Part of a small language model's weights: 23 layers.
Each number is 500 + 40 x the weight over its row's rms, rounded and kept within 0 to 999. Layers, rows and columns count from 0. Numbers have three digits each. The size before them is the row's rms in percent of the matrix's.

# v: layer 3 attention value, 128x256, rms 0.0566, rows 118-127, columns 128-255
# o: layer 3 attention output (transposed), 256x256, rms 0.0626, rows 214-223,246-255, columns 128-255
# gate: layer 3 MLP gate, 640x256, rms 0.0577, rows 0-24, columns 128-255
# up: layer 3 MLP up, 640x256, rms 0.0559, rows 0-24, columns 128-255
# down: layer 3 MLP down (transposed), 640x256, rms 0.054, rows 0-24, columns 128-255
v118 102:487541486660508458486479514557461565555539407503527461516493560597481478507496473531553544515478563514478450542484517462524503429513502467480462483553534512497458495500506527502557465478490510474454471479512475515462456570542505502523533429598469475488476451532522525505462490500482480561519522528502531501472519552430567487537500483516570525549490490461495493494500445468494535494488
o214 104:528461468513443520442570519483512495469487536443517536522518502486465548483521582468413563544478526431468544524546521552463534483435515550487495549447525481515501515437519516538478463541470516488618515416483487452541540464495554451505526429428520488546528542507480556558523512455502516460467513515521504560523457523506471461456558517555487527445418471500507522474521499531509481475539
o246 096:515541531495514505479482543462531504461459500489485551524486559541548445443482442530449507541510521427379541539498518497531485468412505562473457482468503511483549566460500471508565470525468506532533514484454579477476521481451461536487489464507490506488489486440515570525497546534442531437531474494560477550482562563502506442548505494573469548464542484514492501496523498603451491508501
v119 100:470516470539503453447537524485546510525484468612467473535550412519548512541464488490472568597485483483496531462535426453469413532516484480517572404444469570422517463533566463519577476456483467469451427547513543575498501497465489474433515486516576471507497521462505519466499457480500526496472492510448554477444518578513575467499507442537462557575509458482513531481507461448490489507475
o215 106:515533456486506504498490522462518520481613481522486541521558530551462454505480501474510601506522498534460532541559581471452496498505521528538409515476549515479483510447509556440505482495471530517476497552461475419505542390471482442515525454504411467495558535535557558571509510478464503478455474542480481517539527525455425510557482540559467517472448555536515428462534464480519423498442
o247 093:470497523473544516567504509462506515462503427496504509574516473520484513537578538506463531506416543534420535484518506544495502528490505488512507397414560555491522532475424460512475468509436439453491563485513513410462522468524549543465503501475438453558463496541471463401490471422485486460521482521515488440500496509527482502457450468467481491521520449527503492419443471456512506495534
v120 090:580479544525489451470493481517459492603443490522496449541603527581542492542514490467551552587480523493490453493500534544520431477506486517496481451530560443490458506517481557559524514463487416520459462580546508433465512517473487517621511510481558500460501468541472568494572463531528541520506481403546462522503495518529610487500478477497497466521540414557486480476438529546528499498512
o216 093:459497443448509439470502550537530550477499539505499476525420481451505528571539561482467513500498487472504526582459520466453549498611507497468521573504391454517534506494497515465464574516435501542546515477510464530543458542495453462426531486495491413516548543517489507495482564463514484490476481511476428555505464598478472538497547525424469552491453462472480517523478477478487515524461
o248 080:524513503535496540447467617468524469445441442515510467502450446453500464471477450474446520493520466494503445555517522570532490550407536448527518473503511507547625507472480475477457493468482511608501497552502529571516450434430527505495526503548402501532502541519498568469486492455507495568511517486571471498521538534466482554542506494481452436496471431503490455516491493498447566518515
v121 111:506456488497488493532454488424526459432458584515561516490580587511585521561486551512475476486477500512513441481493528472452565500506518494495499509420562439437525550560500437439456479504498515455530437545462514512464493484516517482473559466464619482515509421445544540513548483500479579464501568492410514455581460471565540532532545533532520479504439463476455524506468558570539502438550
o217 121:525585528505514410454461500538551517533605502492485464484478421552480470511499469427527490437535493521519489503466519533515505507529506488505527448503381588520478475516492470459500539427457476505427452569566450459461460465464447445510485520538456507497554546515533471480471509456486481588522484481493489479533546603500458501458524459486442512542522523476475526508524469438464484537474
o249 098:438558514554460424528509452519523531531528506498519499453472480569448533492460506499533455529514459508475550460534532490500522541494485426501512458442497523571515461529446469525465472456462527503479542514457479527446521495506508505497424506476503499531480478519531489464522450532563467634521412493585558464481475434480498565554568494473496529570540518498426517509507406464519558447509
v122 094:508468442526525511470477523475600480586477481553487411510501432522555458454497453500486537559509485505482542500542512463469391504489481569497517413568412509537524466460487486464532503483458562521466426508469499451490518533465488499476489446528492489476483507449431544522547468522532475522476457519494478497486530498514504545513516476466500465508574459476479500417526407501491516507416
o218 094:556527483460535475423511459540436548490491544580513575489583552440491538559485557503478543507452519528597525505529498510456584515415523526491437535535489481521499497463485541483557506505478516519459552482527557529563468512478506492458555547528513443486498470513465463540493472418513476463460454524519452529503474491477464490517473544495530569460422590430545492522487489499542460486520
o250 100:519452482486587532531486485482478487469467537467418504478519523428487500475613467509449556429521575506469524451526423554556454443539537487458519482554509523475507496459485454483539548548503482516460542454500543486535468480521495515501519514465469552525462484470472450456514532532522551397484558514495445499489542566528555556535516471466536529522486474511531499415523525576469476531522
v123 102:509477482403463516526490496508498520468485514467566544457415506512436534542568551499442541467553556423487516427562494521560540454434447557494422476519558472562478524484489510471453537547495540512513549448468503489473446534502535498559492589425461494493545466479511554551536495485501516500512500458494484538572526389538494485471478531475546486464458464546591504501489430548444547466564
o219 103:528508561513507514451524488532470485453434506460448453495508505467522519490447484540499432415485535472529512509459466473471511519546537511474580528490485525562514450508492470524487547531484497521594515543537578514431559558527417513518487477521514537542423486500465499453472569551528479525543482489549515507386459480521541505525475490508522519539522489456480547486422559576433476553504
o251 103:501475486471507500515471564519509471466530540538439454481474541524514464505558452479464485449535554446475516488510540495438473558531500466428568562514487571511567483496559458459502532527466503516578482497469559576566486490423445447497464491533532567466480468448524506550528498544462539580559501509483493530519457566525540521512531490499500569562508466541518567481475507567442466593459
v124 108:439478496627524470459511534528533555500551501566499455478562419519505451492475453528525568501514449459505473530511515527561485560495509481553561517510501549496498480524458440515568466483532425561563434513524557483495473532438451491484510418528502546513434495482468522466511503488517421552519481473568547497434525574437540463513565360520477549520550471490446490506474532486511455503445
o220 112:512476494558471577539505446470468525532474484469484535516516512508457538517538560509479546581520527528390555549540477433532503432442494557528473489499598473473498553495522519466405489510527547433511494462444410443473560459513507469543494468436530413535535532554502547520505471454531513383458524525521459515578422447484483467519498541504482461403433510566487471443559547556576503496564
o252 102:548506483447489525474511487452451551518582452522492530544567533484520556527474529503497498576450475496392510583485549498474480489468528590536428484490495475489435548444467549479470497469481518485440477458511441511473533467457530426534527409429503415538536521599538537557575460377473542400493508497454485498544506499482397485538513532541430504430444478500479429454533514464509562509454
v125 099:480395522465509480565493522485486515513478567491515491457476511455491524514519499435555502484424510492510541499509511393495524441468473568567464450530472503420497547540542550511495523511477493465505480460482488527525471543459465497551490505518533549472491441522444603518559550515474458442443475527457455470545522431454587513511560503488507475431573454461513508489495562520472580488449
o221 111:539528534526425472434539429565425524485449521482542487481507494415458511536516584511504469426473499497481506545502460484437536528531503508460544534538462477543505508535547474475501517519487482516521541512495524443513461571502453541476485478463486456473506510530455544515459453517561475493544476466459464522431408442492486477485508545466556546578501573503468513516437488489528499504569
o253 085:501498488487511463450528516482547463461503477499522514577471503530515524546533492538501494452496465432495473557457554513525563519543528489497555452453453497540513468560530507488479571546590451549541520519486520499517464531535499547530539476512503494526530587473539502520449507553428507491515558476534518486476476538495440510516509533489545571547432476498469474460458507506427563505480
v126 107:492507446472493441433491479517449395505542413467482488553536460516534527470453474465526482547487541573511501432572481654510505485515499486475401508537520460489542512482487454544532454490480455534509509469500543398492488478477512495428490436465514498525482465516476469525526487571503518534528516550427471493397534534548467493527452508495528500588537493513425473498488473548455522479529
o222 107:484558493510529459530499493505563532514543559552512508493491515479527509508429484410443557497538533484519534516492547528465528473478546543497501502479485476483494468445501534536461555497502511547519443510551570521576494518463559451478508440522517448488509482455501468522475527469503466464453552529525473501499589520473451503502443484509474500431496483494531488467550534480528541477438
o254 102:494527516531518505562481442545547512526544544460520478444505523518523431461515417532540536513539494483399555466531475520529460496479474509438477510599537463492578516448485545472497508468483504550437459514499553475566502551489539526412542469488508537398408442473451479483491502560580497454536487511561506434479499495424512542578543474470535497551537472558499513437585518482466462533491
v127 092:525463444403479499528460523541540405513465562527554505461431518479491498484529527519528507530511541456481500532475553538447508474474470579523423435495535434477453594502510494392453510540477467510466528431484518461470509452473430568533521605519514506486498424500515493493537501486522521501523525429504555543523539464511535505514470506421544453468468490547558480486494525563397512449541
o223 102:494514575513491468382504504562429574470467526512480450429536485419485524508504514481515462398489510492496499537486460550460500510541545538433539531513437509568521468530545438532522536491488467487554455510508482549474463553511399485533487506535505505502508486525463472517454545515486472542488495511485454531433452547471499496497487484454512571571501497424450539485467551508502499524511
o255 087:521512527519569500470569508454538502486489500503467480483504528517519401534512505443435496521524577446494479572489479557477503566499488459476515589462527510565578455507548493484465477554509471494506502524524539584554467513459401520500431505509527588463520482456507513514513567552464499498509541495553438579490467577495530546546522424522454540522497471549476509495525530570441510557443
gate0 114:450524532567557516489491459506516468501497467515497480579517484563568464494451376552507488597440492568388477520505502514460453453482542517472504513506507516495466510461546568521470461463485538503498452510527570458492465517486593496523483477452522514460390497443524531457552500499515541450448492566528517497447566502487533492472444453569424580516500476512525437475470471463485465537542
up0 134:469593464474498557478483519458483518511494465586442554448507500512460450492527553530426425437488539566498566540502492489482453519550494420508507510396511488569450501490414495524480493520488441519481494486459543532458464537481501442629547529516533468504490490507456541506516491480452440447538536431499503550452547480456593524505559549491396464563457491509523485517498497476415482567522
down0 137:480562475479498541466478475456505532499495441539422528457504514500473458496516591514448427474496557575463540562480475469498454535543486450508508482421511454534448492480421526523498481555494402509495507493463525528450458517457481456634543517521535467525434507522457560498502527457424462457517543457493482553476552469427552532478575576505390434554476510489543472505501484480448478574494
gate1 078:487482479533487544529536525448546500545485457470445481557500472550592497569499499582499541533501516488479577527486512466518531512502513448514503490411481496481496489508511515570455474447524519536540513439458530515419567502518496503519493410522552482535472457503462553541509460512506490514483533455532435492491503469531514457493503479517508512440514399568514525475485458491542448469548
up1 087:509531503507547520441445492519457457504500477502483407472517465462480402460467527480517509544456487506465581449538444467483493478428529493513476546505493551626486504472549541478472533433502527483487435533504507467592452489446489503505548513479509520530487487621529558509541502536545489520489469496499431532484522512470565547515545457577484527555518537516428481443484457505522505488530
down1 084:509494477501546492406530503499478482464475492517507428475494449469512407459493541485469497542477512502349557461511440429466506526442483506488473498480508551551493492488523535477477511436507572501507482491502471458587481495502511502507521492471492549532494496563524546515515535559513483503471490495520448540502522505467563563518565468585504499547528526494478483439488488523521484462569
gate2 045:490502582533486513515571509476514523534513531495487520502490529469501477513502538533490588463454511488512482414490486468437469517525499443473514405484529567520493491508459502406471481442550494441529432459443403432521478464520485551582545553494500443571518532563527459480515496482505503508554445489510542493500536500550457455452507498503463611460551505464466453494450466471474578508434
up2 051:466554496518511558476426468465516485551494515550541525526480415502461431523562524476480483480464495517485510552466478450565521491496515477558531484464474519497502502489427511471565532477581530492455492525559556543485509502517510601541564498558434474478510465475553487481490514504546460412485557527553525484438502511508465513488522555535449472532473495498453424533555473394461581506450
down2 044:457535527557502508521452462511462497511541462456448436523459506592525606527526421569504496503480500470525573436464476496509500525531530520486511512493475514526477453544550544507505533475479503583535454499530575543569566495523536462420478526486397447465529562530517463434438480591550501608546472493422513516505457474566533478518454443516462499537518517544452522516487497522488493471548
gate3 032:533488471470459500542409512455512579482510499509492549560496536544494498474499488532504514513604499585477481511527475510495459425501519464534519469453482426612486524507560518497492542528507495470590551497429528537563515551531464501558454516385509469503478421563526547469522546491498521434381511544513494477494509487506527463505490519512476492432501465561486497483491495573450522568491
up3 032:512496465550473512539580471490529514517524551588531473561491512493481544515515510511428541505488528485524551522468439461527585491460503498610491536429489445572477447530559598501506469498528517504444544493557502525506539461476490585535557520525482503528494485606528458485558508512460555517563468448511483525494599516440401479520491478496513531494497534518482469421476424480466492512488
down3 029:503441511483518483537534436427514460450462576492434457523474548507520513503564502473466522490506521534615542439570519501487488477541512568464473494459527572484527511491529552477471494546440507496498471506553524465484561505515503583502438529535533483508495538498473438516511505456482541440501539437519542497480475465466497505447495506419542522511586582513521422483452568506459516529433
gate4 069:482483482489521540526496432496422526525539492432478519520546493492478519508575515515462556508478484488471554537516476514495525467452495596604441484469523460493397496482533479517488503482442470502476440505446495423465574464493578495443491487412484500564554555531488540561570462492472514459449549576523542511520493433458528499429521493483484540416503493560519536484498565441494552534524
up4 068:500523506458471488503479490548518428472500487472599486518485495451491527537441509493585503513448467541484457455531498498493489491556515553457524508544537463470516483464455524442481483505450495503483438496544499622493448522536406543516423541524511535510432562522483478479541539506561549526526479456503444471399569561453553522514550462496494477550550531482530514511454524513471552518479
down4 070:491508498438493512516538537526506545486583496481526488524499535450508545544535491483467591528527524491316545469572473451510500484486468584519483489473594577452517481465526556517493525493585440541521451497498495485471446457521584520509509469454473476458391555574489507505533501516506567520472473464528464586492525536413479544477540437562485499456514505596552451490490556487474563473479
gate5 063:488532484559522480512486452422453581535526475421477523500511533486535554520485520530431529489552452490489495458544491439538503446494483543577470430481534444453452498566447541457513505545482493444516483490482534457483545525481491500552542461604445508515495530547548519537580543462508526480432482520463571463495529481450450472453474495527497469433494481475522433529554498446477516539496
up5 062:575449523499491497494483448531534531513499476498454467486481529463472509487506496570510471442518505494506604504526445509416541508473519423517399444511518466434480556517475526407527461504555494468566493471543525544514506463496576400526495492414440459494526560533594541474523474500546513460379448544535579459501486557537512514472489573588550486494485487510538513540488530503506461434490
down5 061:547467487533506459524477472490527498484503491515500453479440568462502492466516514530498515399500524477493533488470432445448506566461549398474478533513477515500505549505494480483477523518475531464503510517497486489491545492511592416521445534415398448462495525502478567482477472552511505523476521476560481465530488566563470526513547613541571548531493544547494516542472516524499472438452
gate6 025:437496460461540555519447531505517500450442542464503539450526487488486525440443480473441468522532467500511514599491536485548505528472562489429482505495456554499439545457441500480467547543555549587530467480492618523521488529457539522495559503534519509474506365365477525533435530511534503500525475445581508494492477493488503514506535496597547512527494471470574582552506543574551464488526
up6 025:468469468476463594552512575486526480494501549521429526542503504501550526454578541538497501520448430476489515474516455591471498406575530463455547541442562473506473516461466476505531491545531496525523458517503577486512488479528526532494441560533423558516482479535514571497505449564470505511529497451540485479452403556463457468502459513555510474457490495464507553523488502557381461572506
down6 025:500526558507506476570531560511418528472522506502536434456494568421487527452508482528497531474517510524473484511543538561472538502471516441565503542568564426483456454555495550520553558452535487492531464524479432508448425469504454436575516455542525572559500509457561469557507516497557498529556471508458477559455540523511504463524534520486460462471483443535508460513495482589492480459524
gate7 106:488551484520484484484560491537500488497506464551497437486500537498493477558502518542557517504548412496482469505432486469497563521492513452496560566489541536469496472477504416565486505511424482492475396529534596408584504541502554461459528406499477497498453434537449531504535457517540536542526560480541515511477527535566494531465471518520533483456509450490478506407449543456516538450491
up7 096:455480508537469516468497419504479478489466485490554525539539441508522459492580479491436473559464580542499512446503518511447484487512542415466490462542480481520491556476587513493535581478502454526534461472473476564507490526501481458447450510476505572535437437514515576379470478534487474521558351482533522552461501431510518530429502443500514509487563534500515529475405478493491511530568
down7 103:478527481514453526467436460506526466468463483515498423476517488477486454533539496509548517503530531545349486455405513526466547492489538451465564535509491521544521472500515412557466551494510454524517440510516556457592528554518527416447478406492530522516320467513452528482514505485538524527533502449526527574410510499551490541428490505507510530505498453494520474391453486480488533475511
gate8 100:517510558457567484498582449473494531475499488504484521559520487618523516480459462527446506537513517468460520512550525515517521457485503499481509466552528521484512498480534528593455484525476556517504526437480568489557554538507504485565488484488542523471480490451509490486525496485523574435457489601497473522511524493503513446473444499554506544528460464555411513477559444542508544540502
up8 109:559549512513454527446443496516541505556474475443509564533482464565435435498544511539461512510510487510510518524522522400506481475464479455456511494459546498472468485570511525530549562492536509484486524462516515507511604491480467521536536421454577440518498462536575499438507425427445491464446557528510475521450443472522467405499469501510525501483519500562489573531498468474469457587454
down8 111:529562501512451511498447496496543450552486493461491539499513473550433446491489535550483470533510493494608490526525523405487536456479505459455537510495528513485490487551529519510564564498522496457505525468536517517531566477516481556513538473481521398498525483546581498453500479416460445443489549506505508479453475458515470362490476488481523451477506516527485582542483474453483485602457
gate9 115:508511513481503484507467501463514588558483445482542486492481524513509458440475439491461519485470497531470557450546555595491473477537499462454516475408573492451492559499525541427481452457512526529452499499438526419522512579484485441515442490520495476520453466553471484466595563490481572448454536497415527538454506463488478512554472401475536524438553561599415526450464473494428512532517
up9 117:511514493495495486507516474581464420498461488515509490521466392462451485537455511481486491511492502502465499536498461472527508534484532544539507548610493488574456513437493510562503616494464544444532420475597530555526455471577504551442537477530536551488483512488493496466465404467502420541557484500550429503479547488441532478409473523528482475522542471363541510509495522507537522507517
down9 118:473538485479541481504536514534478524528435482499538476516471454535474457483440447547437531493444487503349520482568454518516454460519468448513548491478534521539454545425523543485534544452467540522468437485479510456549495557528526496453466483519488526496357471534481457468550503500528514502484518522434487551453536515466536545537480399481494518442577525491465498463504511544443569549491
gate10 120:471503538549595491583596531504541484454467540597510522500477510532567436461420499524392543460567490519497529456584509453464510510552458518484579482549485507471475503489476518554570447462470486577484488498500565491428459540535530512500553529457434493510518427498497483471526442520537456484478538515489500523556538572454537469469499497533468473434550476507509458477466519506430513478480
up10 108:527455474513531577475480448442513449496445494490513468517500534539488512521512445530442503535493521534444493501505491490540500435434475555519468501437497477553515535484487544516407534490470559474487528454513485498511479484493515563494476458449540517508444438441503482531481469597530509415407573480562449499494501470481489479508500483486490523499472428493480494469525492591594525569531
down10 119:461477528596597474549487502471533478526426530544582511459476556513561464468455450517375525470509487473504517428619477470464542515514459494489547482511474503453484523464454529501539473450469528538489497483489503487362509570527476510439500493527471495500499492485457481468543444565534480473456547517479542508591540536490515481463535461515479463426587479508518507459449515513461477482479
gate11 118:516527558560429463469520469539447539472477465492490520465526403551502485444473476509531437483481462498432533468540482435512527430488483558445516471504504535510542490500537503483455504468511541452549492435442465472533460518545463505516457470518596457546503534536529514502499444489585572519420503537553495533559511528522555414422464471479451497478514526534483559482471537462560464532541
up11 110:439495468467579549541492469496620390521465466439513501556473474517496502519512468546466489493477490508493513482462466467519518525492579488510512526498456532499488541500486528480473526469480457541452473514508552504510520457435526486419485457523462530475433493461456476501539494545532462418568567540545490517386535492442438611515566586552587437489573604430431516470469518566462512530466
down11 125:479487484482561506548525504505568454529492460444463514535538545503500513487534422490513461502473521531474524489506496455525549528486546534509516496473467504545515533502520509527447521430415458552459468462484498498508485461481497479433483433493497529529362492455477463540555488528521539438498589523563499486452502516506466600543581590557554455417560579486435517451488519585506551521502
gate12 153:516510472565501449470436449538473500492465523542558533414477502460487585541392476573548488499519445501482445519474451460395474533485454522470507489474504522509484536483594522416507455516546596507537494555509509492558477550474469501489477519528524494513489496492526492529501450547514491524524474569442448473470509517470452416525448493539525486534530427498437514515451455424535549437469
up12 189:525500482511481521504426505490505492498509544542508526450477522461493519535429583490566474497503455507563470512472516481471467545500475493485470441450487504553513480546484439407539462500539532485490504529486471514530518514497469492466483557540491460488589504495491507543472498549562554512494507523447477426481449488535451523538479515473529405548483530507455514556481508455546507436451
down12 136:484501532446497564526552553465540459495522491470415443583511502530516427455590528451472500534469531500628513485518555497602516480510540482516497533527489472517541480509439457546499560477445372494470508458510478508435485443515537503506542506511455475492592524515477516491482527465484491488470539475551535483526475532539529640464567545429468515487465619471559516484523517552472468549558
gate13 134:518496522479530470428531438530527471429510432512544566586526518512513467531473394490447547475521468557377514515502543500488471516529487485478506498530512500462500497397470551500476539447509557526496436532470561503498553518412500521518504455512483503482424508515476500525503410478444513483537556518543543507469600552417518548474505491519526506482494456479519477459534444465473476516477
up13 151:490550436553406427464512496531414460543454416470472513432522501488514492487558532518468521511456532436517572564444492556447481478455499457557500529445466559487538525522563505516520460542493494522578475471513496459530540535393433484464540543585424518467474510559507519481566528537514492545549532446553449530527483485547503440447518422488553464501499477462408495541483482498496481503508
down13 153:483533432523432428452527509551443449467542400486450558461475514520563471502547485528465533507445507449494556546429534530418482500457506478548509497459498544492509496462554504507505473555465506529573513511515487487527532499413457520461554515546435495472391528531512522514552534550458464524534596474583473547501506499495514436463501437498559492512480445452467509539506470496504499494499
gate14 133:495534518490402427479532469547519490532419608602504449526535573490522487499534420487483493478511494540469424513511502527453482459520533504508500549500467487455421527494521498491522567510446554516523546524564497504572475489572447499482480473452512538422451525510553425474537421528487513481493523556507462613488479496493475408494522555500493489452479537408479479484457543490450486563508
up14 142:574425524483577527536491489527443460505571434449501518551462424462455548488468528519480544530457482441478549480503505510509558532439486551521551472534519563575589456492470554508494505478516518508504442466457503510460511559426548542493520490519496496540496495458424565495450546545504515546502432425473478485448550516487520523488506446485526541538554425547499504450572444471563538444444
down14 140:539443532446502472477497512565448472553584532521482529528495474489471528529491516505486514512500454445454466430530473510496506528425454560484532524523528562499572436491481500480502557454555558510496491511493532516492541561497462544487455540452473528494439507470460499471507506596568516502513410422446464474414549477430515408442494473453517500552587454499488504479550505493565495502454
gate15 061:460503541506478445509571524497503466548541508466481394555533498498520512553432528595540545437550505455488553541472489540506501491491442465502493417490555443462529546547570517504551451535467479448544497487459467560466481452497474466531533545530430470558514438646537484480513429511558513521446505535501495448525452496497478545485485571506423558472488499493447451510524505470459615535460
up15 064:535537459541508499481497461535475363457391487511540510525538535458512509595446457461567508547497451479504499454474463552538486498520443466507516532585506541547508498509524516470492489459465442521465469475579516505506550487471520532453510470490503460563517503396459483473496457538495503514565537449481466530454409551579486505466481484483528508505510465478540504500581506482552494539518
down15 062:460396449549487488608572570484483588574459568499519486532472513446548484495442554486504512487484536484515495488530541472509525576500479477479529525472498578436469524493498547491521513478473464504610508523442557518517460507531494496470433451523538396440535566537491516529528538469447511480504494477526477579481479452491500418466502394500505512525481509469474517453476483477507487494558
gate16 131:508490458503407506458501505504429527499581486530479537422515476440478456478409550526499431599556464504497476455415469477532585515454556401462497473525507500546529494568496472447463501531518565506484537523497554450510547471474484493452498511483427492488518470480512446506456457428590547501463456531515436515466537503503554513463463500472516571478526434561483487463480465505480470507513
up16 135:481475514529447497502554449526421574537506488535538499491486488519551489539452522549506459588584509449425567432455501467492507492567486515489522495546489481520517569494528516442454566496478552488446516516521592462533511460527550596522454514489471522506468488451529451513561415476564472487447523471456453536456565452449559522415462489462599520529520506516492478440471530507482501516559
down16 131:486507472452413539484563545445444499475559483524488529416503442429488454473466554511499412519539483477555514507443450489520544524469548449496506520530494526509537463570521469488520463593463553510499514522480519465500587472481487495495514520481455507453627530468550425520426496481558564532499454505515504516474526511519516499493489543451476596485491484584524553513490465519540452524496
gate17 104:489417507461500462485567472527411490497471486537535496432511537386465510507497462538486419516470450487509485445477472492477556550512530457532470499551563484565528520464495494537574566462500500518547504424488481505473523527492437487509518545435456459476468522410591424511490473534470403456504546488513464578518478492486573486489472453522521528495563392462453556500466501472536439441503
up17 099:508523492512509493455462465567483440485557494470537473448467542504486506441524483519486497500487395516495476479452551526519504472461468549535453535497523435531537514388434486473539535542538475479456463464532502449488470512470505551498492538447447523396506518452424499442522514516551481464559481475532472558519479512495518496452552460475571465500515575444532524427508571446570513481502
down17 105:547526470558516552461528551520513462475510489461499431519517490582529501461498496540477492430474479515687429518497525524528497539496474568501487530444502413464488520514498449461504496588557468509555506516499513466492480509516520560497475494467490507393574481546447579441558463499544563537546464524540512527542508500494506526515542562484546498485451616530536475403461551513520492501517
gate18 135:480521470447486490503462517444526552444403546555571504393540545494513518550503520542576434442511504496517499466494476466559566578540571503522440572517497453550469491563486492489482525567494525448488552592495499560514445544444472524505522506485534451484576545483558518519489561467481441462471573494503530504544457474538525537518450550498576498489522529497576507483536450447461520472442
up18 137:476537507458509504481548450470481477517518464544536435447500522482494486589453477522482439471444484506483547474479428515564501541526531447494444510546542475552471506466461506480492567533438524447464509524578517543532499595445457488559501453533518442480504562534537512508488589459468538470458535426476537544469494464448493552539482489489530537513570523517535516476529431422459475510484
down18 134:497460464543454476526487549542500533443509534476540558500496514545539498410542545547562556469523528492548460497472548464446533526484510473551520487428456585459504456473534474504524463454521491586540542514440456520522470432555569528405491570450513535485569455497449504485532458503535424476516491570521532558551484540550544413479505521499483451442435514482452492500477536548526468458486
gate19 078:581537517448593524486512488522545538517473491494541510453504500541575492484454458477419530506491484472469463497480535523532504540452409508466550545517453537544464547416546515511523547537435495478538529516486465485476516457496392530527467461589472494524529481469481507526429530484447539444489565456524580498447510554496482566472580526475440558573493473518476498577542491512478520462484
up19 079:515360400472456480501455505502527459574532545461518511464514435429490540483518504431530546584450466589493495501455528439443519522564434489500535508602443580525534551462531465507452526533500568513496533546594534507450532496463449495409440440482563509513487452542497482448497494467481511525570508443508510504516475527474469474548518473535516447436523495574497488485461569510552500487514
down19 080:493436414564468580494589479521491493497550462476516513492499517532491523482504563522517511447452503446524451485571438525427535500525474494511513489500509550481536509496499496469500493530486420529518470494515497573503562548512561483425500526561525411458499534524549464485542458527510507512515566479463456567506480445544550466441457529535510547476515524484497470455471472486448512549465
gate20 046:483445502546454464559534527462543538459489464523507465552524472477574505513468532511470505505489502409505532493492507447517532447521481509607504480424550529442543533549479518546471514459514526443588492521487553432487486475545499529591469464457462498552545478553512521495509499509511532541441479493433528521485557507549509449504483486518492485410447465508464440433561427484480499531537
up20 051:470514506510494491468504528490513490508550506524561530538414491446479469498479477494495503528487538482511428499482499521495532559553388465493483394480488589524503481514514477519541461498590486494537537490503510500487492526437540529552447540529562468500481527398485529436458438548532472556483506440536502471463506448578467552527484476544507446531468512555506457511430490474468490472473
down20 048:449496467408520565422509560476490488536555480481488508521518550531471517521480457447483497612424519526370432480444599536486493435480469486501478488508452481470512487519517577491557435487499513496497520511509522464432490421506556490513505528463512461517501479451480475461431490509503520483489511506535473510438508528556510518432506470541500468497473470486469499544471518520451520524409
gate21 151:455508515480541502488595491482515458487496467556511467527523482482454535564511414544500546558502475472352549521527491521508478525473528481454553484532498523524506504473524497544484535545516537509539519510474538454510507510427565521489526461490530523509455489504555545517498481518498477469449545486529486565456568558469554515497492454539469607484545424460520476468487488515449478508527
up21 145:522509447481515484459512485532452510461489584552534482493483558429524462429506525513455457490487489505517472502517564513401497463530518583506517537475405466502465485500510412545519464414484524502576619518438479479559430507492428474509487494539550516530479530521389519466500546472417513489536466472463546547525497474490559487462491423554420501575504562570487466530485493466460544479510
down21 156:532488459477493529419576483536447466446489559566462455496440552424515450472496507496451457497524494489457471503490550511393512475525518588508512499516428524515498485467508379540514465440493513494562644505453465499574463494480434489511495510506520526534426537514421524477479527498446476475534469446446531550510514468449538501458506442546432514573536574544522460546526523449483498475475
gate22 091:520442555513469506509487558520434529521415519589467521522483442469551519499512540493510478453500467496548553466490510463505544538596523556444487588615505496486498473503548487525478460466552481411514587431489530552500530502493470504463479490462494495540540577503528472505438435487478398588547486529521525561524460511531520453511487509462540561567547432458509485481499492499538450535537
up22 112:640528406455432522435426486489503499462456514458513463484467432492470507427435479493466494499438579488495449587423495495540556523491513437506438484501448506507597525521475477482478520449529509496448514419471460401504519550436470477550511527457535482497491559497482553558422476537497471450553538451558470515488490543500496530447531473519484472528472499448509547521515581499555510521496
down22 106:420457563572556474559571459500495526526516464574487529539540536514466508599568444473507516509550441510451567386523511537452391464500529508541550511471552509488447455461544510507523457546472485500560455578537524541515498462526505534456440515537506526529509500506538445450568507473548534543450453547495501499549508438546516437524469537493520459515540496581536478524427408526448524453461
gate23 122:462484532508502497410501474587474455501478499544535469496489492428491467507577449519601478513522560500469522458528511536416495505536481567533576451553453519416502528551547490525534487479488525497574499521479555526537439572502454540457517513504473548492426415501483465474557552522475492561530457471528520539419549505438573492437512523512481530493497596481457496477448527437450539466589
up23 114:528533460467507522478431566513490501468495541552497500462506506492542514432456471468533537526519511530500519419546454470478473518419445515453470436518523490536530521551474551490459422504528496472498570470512496462502516574454550497491515582474484468491532538436506423481513537510454425467497577451461503479519473561458506462538562550438505519544513555515473522507514576470511536497525
down23 124:562519441470514569577474567473512492477539537498495542457509541485513541439471513458460565528506491540503500511525442504539486485441480466475430484494586458554509499542458566497474418491527483526430555482511457491482556529456529449512502535479524454537687526468508489482461502507504438459523579508447478424599441507497432438555545542458502444502514494495506554490515516470530500508479
gate24 120:472450521475515402490482439516550493597477564492525440542529456466456492578423488588548460542531496458485559479499485495531510498550543435589524516503499500538474522488547501525446487484449544433524534505510551524521434503616502500529465419550496550516477523473496503555542466498584502518552478484558477510462497453474555511423440545502485455451604468472525538493458471527520546501535
up24 113:505462507449536545486528539449563489494531547460514464517513456515433434546372517524592517540510481494511575523483405447498516567509472506583530513520526491534488413470507498494413491488506513479494514548570464570567484482569522577457485487526520484458554537455506469605539481520558467512457523479524459464500439526534437514491463601477516477499544484453581532505519487480584477517512
down24 116:515493479440514550495432543481540479438551549504492546505555483486461449485420543471567527517480449516591523535532408472479485564491438519543520496564507530520541408475481457510463490505491474504487471523582458555589519477495508519446500527509525483422671476484504475553489482539549448524466558491473471417516456552525474489492478603457575454544507512466572497507518472469584536479529